config.yaml
num_hidden_layers: 10
hidden_size: 256
num_attention_heads: 2
num_key_value_heads: 2
head_dim: 128
intermediate_size: 1024
vocab_size: 4096
hidden_act: "polyrelu"
norm: "layernorm"
norm_place: "pre"
norm_eps: 1e-06
positions: "rope"
rope_theta: 1020.0
rope_fraction: 0.5
qk_norm: true
attn_scale: 0.119
bias: "none"
tie_word_embeddings: true
parallel_block: true
extras: ["exclusive self-attention", "hashed n-gram embeddings", "capped logits"]
init: "normal"
init_std_qkv: 0.0247
init_std_o: 0.0
init_std_up: 0.0247
init_std_down: 0.0
optimizer: "muon_variant"
learning_rate: 0.0137
lr_mult_down: 3.0
beta1: 0.95
lr_head: 0.0121
warmup_steps: 32
schedule: "wsd"
decay_fraction: 1.0
decay_shape: "linear"
final_lr_fraction: 0.0
batch_tokens: 32768
max_seq_len: 1024
doc_mask: true
train_tokens: 141300000
max_steps: 4313
dataset: "wikipedia_en"
Each number is 128 + 32 x the weight over its row's rms, rounded and kept within 0 to 255. Layers, rows and columns count from 0. Numbers have three digits each. The size before them is the row's rms in percent of the matrix's.

# layer 6 MLP down, 256x1024, rms 0.258, rows 0-99, columns 640-703
100:179095067147129091164105111182109125173150107125125115110131117148109122107085166149130141108128106097115148108117160101102115167151145112126127073183115125161135132121165148162168121071146085
104:174157131123117148141151140089159108143150111107135147158169094119139146149155087159169162062135162129124144136054166133129180090067140139061126144109169103156101164058173067130160128118162148
097:130143144121165103111121140092091128123126094161147125130093125093133106113125139213146127178114104108117146132166165160124113079114145172101131147078147113157112039106060147116172136120071110
104:088099128119107111151126066140164155055171113112196139129190138129162152130113094146125128107173091096109153096084140116068155101092083075124138166127213204077105111114089119182082100172166105
099:129106077131153088176112110168120093075104118180142127120158147160140134146108188087118119139136156118161128124210166162170147121152111145134117197075167158104164158117110083163126079151136125
097:128147152104093131085076121100153130095091099136085119138073128076142160049144109097163110203145151117139166102123161123128132163074161116114106136164158068146105147101084131101089141137103149
100:115059061154116130114114154120120118209137093127134127149073054099119128122126124149095125142166093121141100148105151136126108144142151138124178076144159151104135194145117148136126089138166121
102:052113149132110105104097189142065128103132166112156095164137117150087080156126110132162054141149047138154146104148141134151113103147142159135171134143079101119158138151094164105102122131101085
100:155145070134153101097145133174153119096101124140153099221146131153145145164115131169131137159143071176137170086091133098161171086126118162159147142114166173124130118174150074135093107169171132
098:146159148172076136123154130127148103098123136153180097044093105138086116114140123102131113100149125121151123103062140137108156145107164088115148125145135153182124143131091102121144088143156091
093:156112160140138120103129156143089113135163108065073097150112143082130152151095145154104113065155152119079076077145131147122082127105142095060183124149143052110082152111059120082178106133109138
098:060098115064128083133145088130097103081116160115110077090103106078157080162130117151122106106135106134177110138125126122126166139125153119139116133118146122115147099124154141144129204158122113
098:110149151088085163136063170142155149161122154151140164077120103151144126111134134156135166124141119190158150135148175169130131166148139060117092110141087161064156136197224078097182144149186110
100:155167122068151078085080153170162109078086103151146078192094125124126107114128082155080194158097099074161143104120144076176114146107118079149110139093065083105174154120128127068142090161163169
165:114148112119156138154128140133125097124070108127148117132145136155143152152102138078076225132104137136097144101118012106145150116145065125128111130081161125132083133125100165138136101175178169
097:107160116121098131148118185126138135140091164163115116132140137099070143133147106098162093170163102146158131181138136105151082129096089070080066042131093080109162093179121125115154106119127180
099:100151101162054086106145149144165093075144132136169110159042134088160097205154162159117111167130167148148106130156134138191127107069081100081153117096141138088161147177122161055146172123071121
113:118133185114092191161132116098128178093123096125124124106150099052103148171125130165147161103200135115126146094134125173150113139122184092154183091177035105126193140117081113119074149089135137
098:123161103135110177169079171092090139146107112117147146197132112148096134192136115073132160099098146069155018118112114131103158134108121192095092069131095096147087204115144149176145182147146155
097:130070113115160111149146159097195097155181183171139085111196092160091128133116102170157134137139099152112089075159110110077085122078110188151158132126146139181110125119141139126147151215095165
106:173156116128146103112184158152105173140077104156092057179133132170127109154139140162140104065124131081114125136117110080124146090133115154088130149158156122111132173117123138115092147109160133
098:139113081116148113162164114064110092150066126138071171175074172160116103130057101124146144152162151120098169098117138133143101122124136084109142130088177078147097152182081154081128095188141069
098:164074098112183143131114101140116158136104073122137144075159085136111103149142116167128137087174139137094204144090082097104140115116124146161132136122066124137103127147092145080119120111144123
100:102096121100098082128169107095162129169180147156082148216141128129162129089119078222096128143077115147093125163129179097139171113115088168152118120109219098131140131207152122172107138099086075
100:171129061122112145069119124151137104053091118180104097145135129108110127099159141135122139178154152127129159108138149143125133162102158159137121139067180105103159082108168139185086128086069123
102:132154137090158100151162109184134125132115169142120141133091150164139149104095064126131167159178103220112121096080149147124132092108136141171121147093168145105157127111115061129123153106148115
097:118070176093158093105100106102117068111147128138124128143174158154128177114135151161109129096081104117126138110098133146051206130128121142128137125152160156183191134113183130146171129149108148
097:067140097152109140082135127167112112151143131128126085187161155106124134172153167140097099101122196129115082160175109158150097092126136207078146066158087095137149116162109116171160133120112136
099:177110115148140132113190137192163137150166154089095098101132120126123095143156090137167102134130144097076143184159159135145140115133157149062104170095147083175118136113092092115164136153126137
099:144153096109126115167129127114104156142150123144138107087104138168121125134160148094100107110147140136166140137119156146111095092122096085131142110108114168147159115092101166123142161135076131
093:103120094157169122108181143180133070118195080094104144105106114118108099138090174157152138154124106127166139135105133139157151144189141096135163113088113113099063107095091155077124136108170105
099:119092103145149124102075134075141162101125107088083151177118155091118133133144156162115104127106160147111127139140127175090126075142050108125178155135063122143114129084126100120117191096124127
102:133167081163151126096175119177093133161121091127132131166150125117168125084137174108153117138112165174154113157212137189112130181086125109201148181135185155101114102136142133089128096136139107
109:168132143164099183172111121129048150196175136112107154079138160150052168128154139157149121109191114098172116060094128141151120178162136117154123151084122100128135089134113150130104093177147069
094:148114167164170132101165076146109165154149113093099116111131144133142107106179156074145174158117146205134138111162073122134137067133145104154156104123137123087115156094110131145165134153129135
099:091176109101080097139108119115171141137204189130089100153113102175135196120153118117121173145139151133229108160088140156107130122140128160138137146078131191051159093120141079141156188130156120
100:144165141137082105134130129123130153135072079112138079104109113129128047088211145176125129148103160060094150114132108148145112174168135112109095031068093121059125139126071111134121177168186116
097:141143108184095080157098085169100150121111180081155108109121114080114131133099124157148114143137102097137169152100120083129113042105148134108158096156188094095124133056115110107125116130097105
100:154114121173148121088099117141132124121122156059127129105134152138138138140075181065144132105132183102192110128120118143147147139139110098194130123134119105120183130122122155131114082106128103
099:169141111180067150172116146153091179067131122153173168129089106135181102079194159139132104143147165162166034150144109099162156126130114141152136165112123171148114128114159129162157106107136110
094:083108168135161115161111172142157113205128119172186126131130096167074148125220156153136110125105168128125131164103129123138171090144170147102102095136123058082115193144152101166115063117128124
096:115101098153112061153122196117144097155133178140099122137129194091110111149163171145120133127150127133085107166122132123106118099121132098169107101138107138136097081128094118157113118143117107
097:087157104059144145131145130128170130146166130136152147167151107105113152113151153119073169115138179124141093142113140073097130138125115121109137152112059105116218149150065145116152099096112074
093:156054115114093120164125100155165138182106088145120091107167135123143137140090177155137092105087105128161157076117120141042144151139188116131154097131093199117156114074198108138112158145117131
099:143098147160179086123094080197195060083191135122107148088146127086112109152153122139080106107118179142138203120122155150073167110134091122132079155105149135192136120195148087105178174099115110
096:156109192151142094106092139124181168152152193141201090149143165142085126108091154165149098164089133159182123156181186128073101124141144117092134148099194153090127136080134171099124127103072155
100:134123154120138126133132108169143093111130109141123157128157135150137166096080144151123115177064138124178099110156144120025162100067115158130123142125140126120132118074128107100108145092190130
113:152109090153129152165158130108100145139149089105117172125085156113158144143099141127123146116156116123156124147104091149148137173123175087132133133105157172104097133148155176106115115194084152
100:178086146106148071093179146085094147175105124128037140138091159112133133109097104147130172121100077123156116125096108129127083135121129148100202107123101174091107126119128162122136170164171122
101:096200097138118108099092154203119171135133087122124142135089156040116112146086135131068089142122134107142156131146146081114109152112135093184069152215160123112152077124139116104205101130090119
097:136106117124159109128111066186090158130127075124096180105062098114140122093109166102097075120121166119114073181113128114115109105130116147143172168165175135146145103142135185128131115087112122
095:110130090160189172142102151161165136099106061131155145114176134146104146165147154100159104110133107087099126155149161134147107124098145077052160155135097104128163159164098165171133092134080083
097:124153133084118160151097143091081140132072162139074156077113080135138102138179114172169100138189079152134128150142127130143129169071138136159091113140191183168125127083190134120142190100157133
096:085076131162114145099161132159164161067182137125149151124153124138167159120151128212121158100126126083083110136176125123135184175082067122134098146212083172075142109100140203098172171121167153
097:088155091125146126173111083096137170142123123077100077210103148107162152117142131127137139082151107119103142169142162124125109128189133123155089179095190147076116081223154153182117153129119107
098:131140126111133153111131117112136101085123122203139146100129149136086109140106097140120155123123161101166128127072138203149087159157198134092150134064137160100118080107090117168157029127136108
096:162148178159195150137098083138156165116142117167140074061120136117111145138140099127108140148148088089140116133100151109138189153103078125085147139176142139143073141131154106162141194136124162
103:113165161138165127101095093150099180121053201158087121182145085106165085031112076150098152137120163123116168149108111100125065094142121148098062107142107153133110145157127129135121136141194129
096:117119061183103102060137130076155174127125133108130123116157135069095114129102144063130121097125155088152149112140124079161127164106159129108183152040115111126140129122083128130107108159093106
097:109156098132105159111110160136182205123086082100127156107100112126125086076156107072123117104084147127099117045104116128204120165187153096113123136000119162112140103103198173164165129117113146
096:162089165150126128114111134172124123118112163120125147122145119140167060141058073155165146155110117126212148128113166092155151144127085179158125110137119098114143107105161129170115047099102157
107:096108090110093163127058104132118087147147101152175114128072121142134066168099113140094170118140101141096143136105144130189087112177163142106187079164109132173102108072114099099098211094149119
101:107111148146149117069142118211141067125114164131129146093228158139121160199143135107125132079130091095107104189181093116194152184111094132143076120170151144125119206133146067149120121165097096
097:151150104145169121100148126209102112144102101137080135084108119106181174151175141124134096119149128144107175172103104138141121112167095126174144213156120147175139136120144135148131159176112175
099:111111076091137149086154172163143195131158115107132072136121211159169166109168167109129189178130143077099108177106127181106119133124132152125150099068135113160072130127086156165192221168133161
094:155150171105162132119140159057094127078100133090171223171164132141110147138004171156170170151136082093108199131194094175162106134145122138068090148154147101096102119148081121167098093119099145
103:197105121160136170128138149113127161085095122084134127115060140154134118153079130124124152253074161140165138127050117133131178161110148203138109141123079119118186101110143175117185068126206191
094:184134095111136153170080117109123117110130076128103097143080092139154117142122082184171117057180093093121089145161138190124079088108157155128077120122087157112104124078130164137114161144185089
100:188085120117138116134121135156172098158141074083069103099108137151125125161190177181105110129082121063135108196138137120138049131081178118158101170138166113176137068086142121147140119068131127
105:115121104074177109126106158087173171124099143042127177132116061096147148090140098144080138145109169107126118124085140098115085107229117174101093098091119144151099157138128101142122090120079150
098:135137153126131146098120056120096130169175151073125223083149133108058132128171147172147191085154140139089148114139171174175121106098145087120164131126106151139129128101148071102196132117114128
099:143121121132111137121145158115192076139138117136158125089171129158210131113072139179144089118110108067155156056099132169142058154138112201136148102127173130131079142051155148111127129111096125
101:108131122146160108151136104093140161084157118158122144186134134126095134177110146128142114091087196125140230134115141125143120109121103140149097096158128153172170122185135120125173106156181122
095:128135145109125117137182158162087164112126112087161083135128185143140075069196124135176121163145175109096088126124131177112166097080168142101111118107101129103124090058137109160118145134118089
102:182165109119175131134143149179147085129121149138192090085132175118080211157118069131124116154095074129119122092124143068167064112159094115135180139147138107089129133144093146126064105157129121
107:153199128164121109135179148119175175134108124177093125170127218130118178117136135117108128136129161059099100130099168135136096095165099107127099174160133138121151119175131166150110130183084152
099:137155092177104136116121140118078106087160138148106130156081153151109188192129106137140139174099147115092134130147111111124091065130132137100138178177158128143113110124123136169176168066145147
099:106119129099094130116087109132097138131139103197138127088089093157116126182093090161161149164084123153096087129143117098109110140086120136135167170146082133127163206159106092114092160116131140
096:177108156118150170110171093081149118104078128171108152126145106114155097097149131160091139147111102156149120096159121065166133150179121165165073113167151205118116158132113099172102134137187159
098:149127052101130171100103113122117154109084180131119113136081099124198099127157117146195078103110170150103177167078117164144094218123167135116087139156137062109121092136131165043109095133123101
101:123135194105119166188076119103178120122182091159067102113193098123110125100114111203076134155115109131164139177153124150149130149133143154127132081131167128173172066139104090127144122139098119
097:139117055148153121170106097140151129140149091163139093151145132143096145131120134154111098166162052102104102181106148162179175168152107085192130177173103123163145154136138186092121091153112184
095:074188113171072136126073148146136085189164094123145074165113087100151101135143101129100093148144223085191122144142119158115174119172134114106109073137122139168113112109128230167200127133162099
099:091143140120146123117117128136139096211173134069160124192161141158237190140166101087159156099180160123131105111134119166081072153166098099114112131095145083071143139113091112144118188123098130
099:152142146122094146135147084144176150104163097160112171146174127133134115079102187143078111168096112109128164076188143113121129124170165144175125151125092116109093102113147115134117099108113112
099:123127139124117116060133174118114175115100137182156102112164165170099124100144183070105158116165123090141134150153113158141156128111089115122082131052133109100114072133123159128099143188059134
098:109108091080109156140152068093137117152128150178128092159142073112102114200129156161135110145154150180147164143096159131098171178088120144137118092139130132153129087126143119202140076110145157
092:159157154104165149110074146185129090157161168151124135164190158167151164095202114116143101106083164153146123136152121100124172094108140177151081084110073155107135131147136056131072138085178167
100:140182112106083160157125049111091111056095132109180193115174132142167146164105125097127098075126083173122105200124146088117161182109140185100104125122106150073155116119097143182109127163090120
094:182135164159130120102150147138095114115095124129133132134111177130080129124136109117076144093108157103120182152111090132138141161125096138066091070128152149145149125153103105175113074134145111
103:077126198108132152200143144109085147101141129088125132164094093153092101118145163181075143133141099130137151112143095196118128161124124122161127152118133136113134113103151104121125141117139125
099:078056146153101112093123156091109119088154121142148087119145119098222143087145137088091139108094130083118085102131098094095108154088166089113143144115084127088119059136128082089151071142089104
095:112167106132103187066130166116108126093123183126198097159139083095163139095225139138159171146125117164173140148107128072132110168138088064120100192076127122126160192131177125070131124127151080
096:138060114163118118164139119161193106147142154055149148175061168132122113113167119097105134130143112153133180117090159141094128147089072050165132169173102126193123130100165108193143101124195145
101:115125121108091137155091098158075109144132089148097127153126145134139132116116184176099124089105144100134123167091119157089137174152072118103171129156061075074164142116154177093113066120076121
102:147130117105155185169182182062052101162167139154185144147112128162156134121084180065115130137105145137108116097120141154119218076110078111156152138126163141095100121051175135110135141097176159
099:076103203135111155078158188096151150103150138122107168086108113127203172059189150154126129110088123158150140167156111115114096111166164119102147149108152088172141112109147130126139112121159176
099:130102158125104096035108145090160098165091097076114159189078076131121184167122171085087081084109121127142186102132145109154120130174162114101140158143082147137174071108095108157186118144137127
099:070057114126144118151087106131133170189151121119083205133121106122073099087153180104109159097054172112145101100154125147144111060137132130144100117124136110088135162086139147147142135114131117
104:121078091051087112118077117108156124143102122140169099119111122139107136133119158145086114114109145152146092151121108098090176122107188095149138127186138108079151133164127101107137071147198131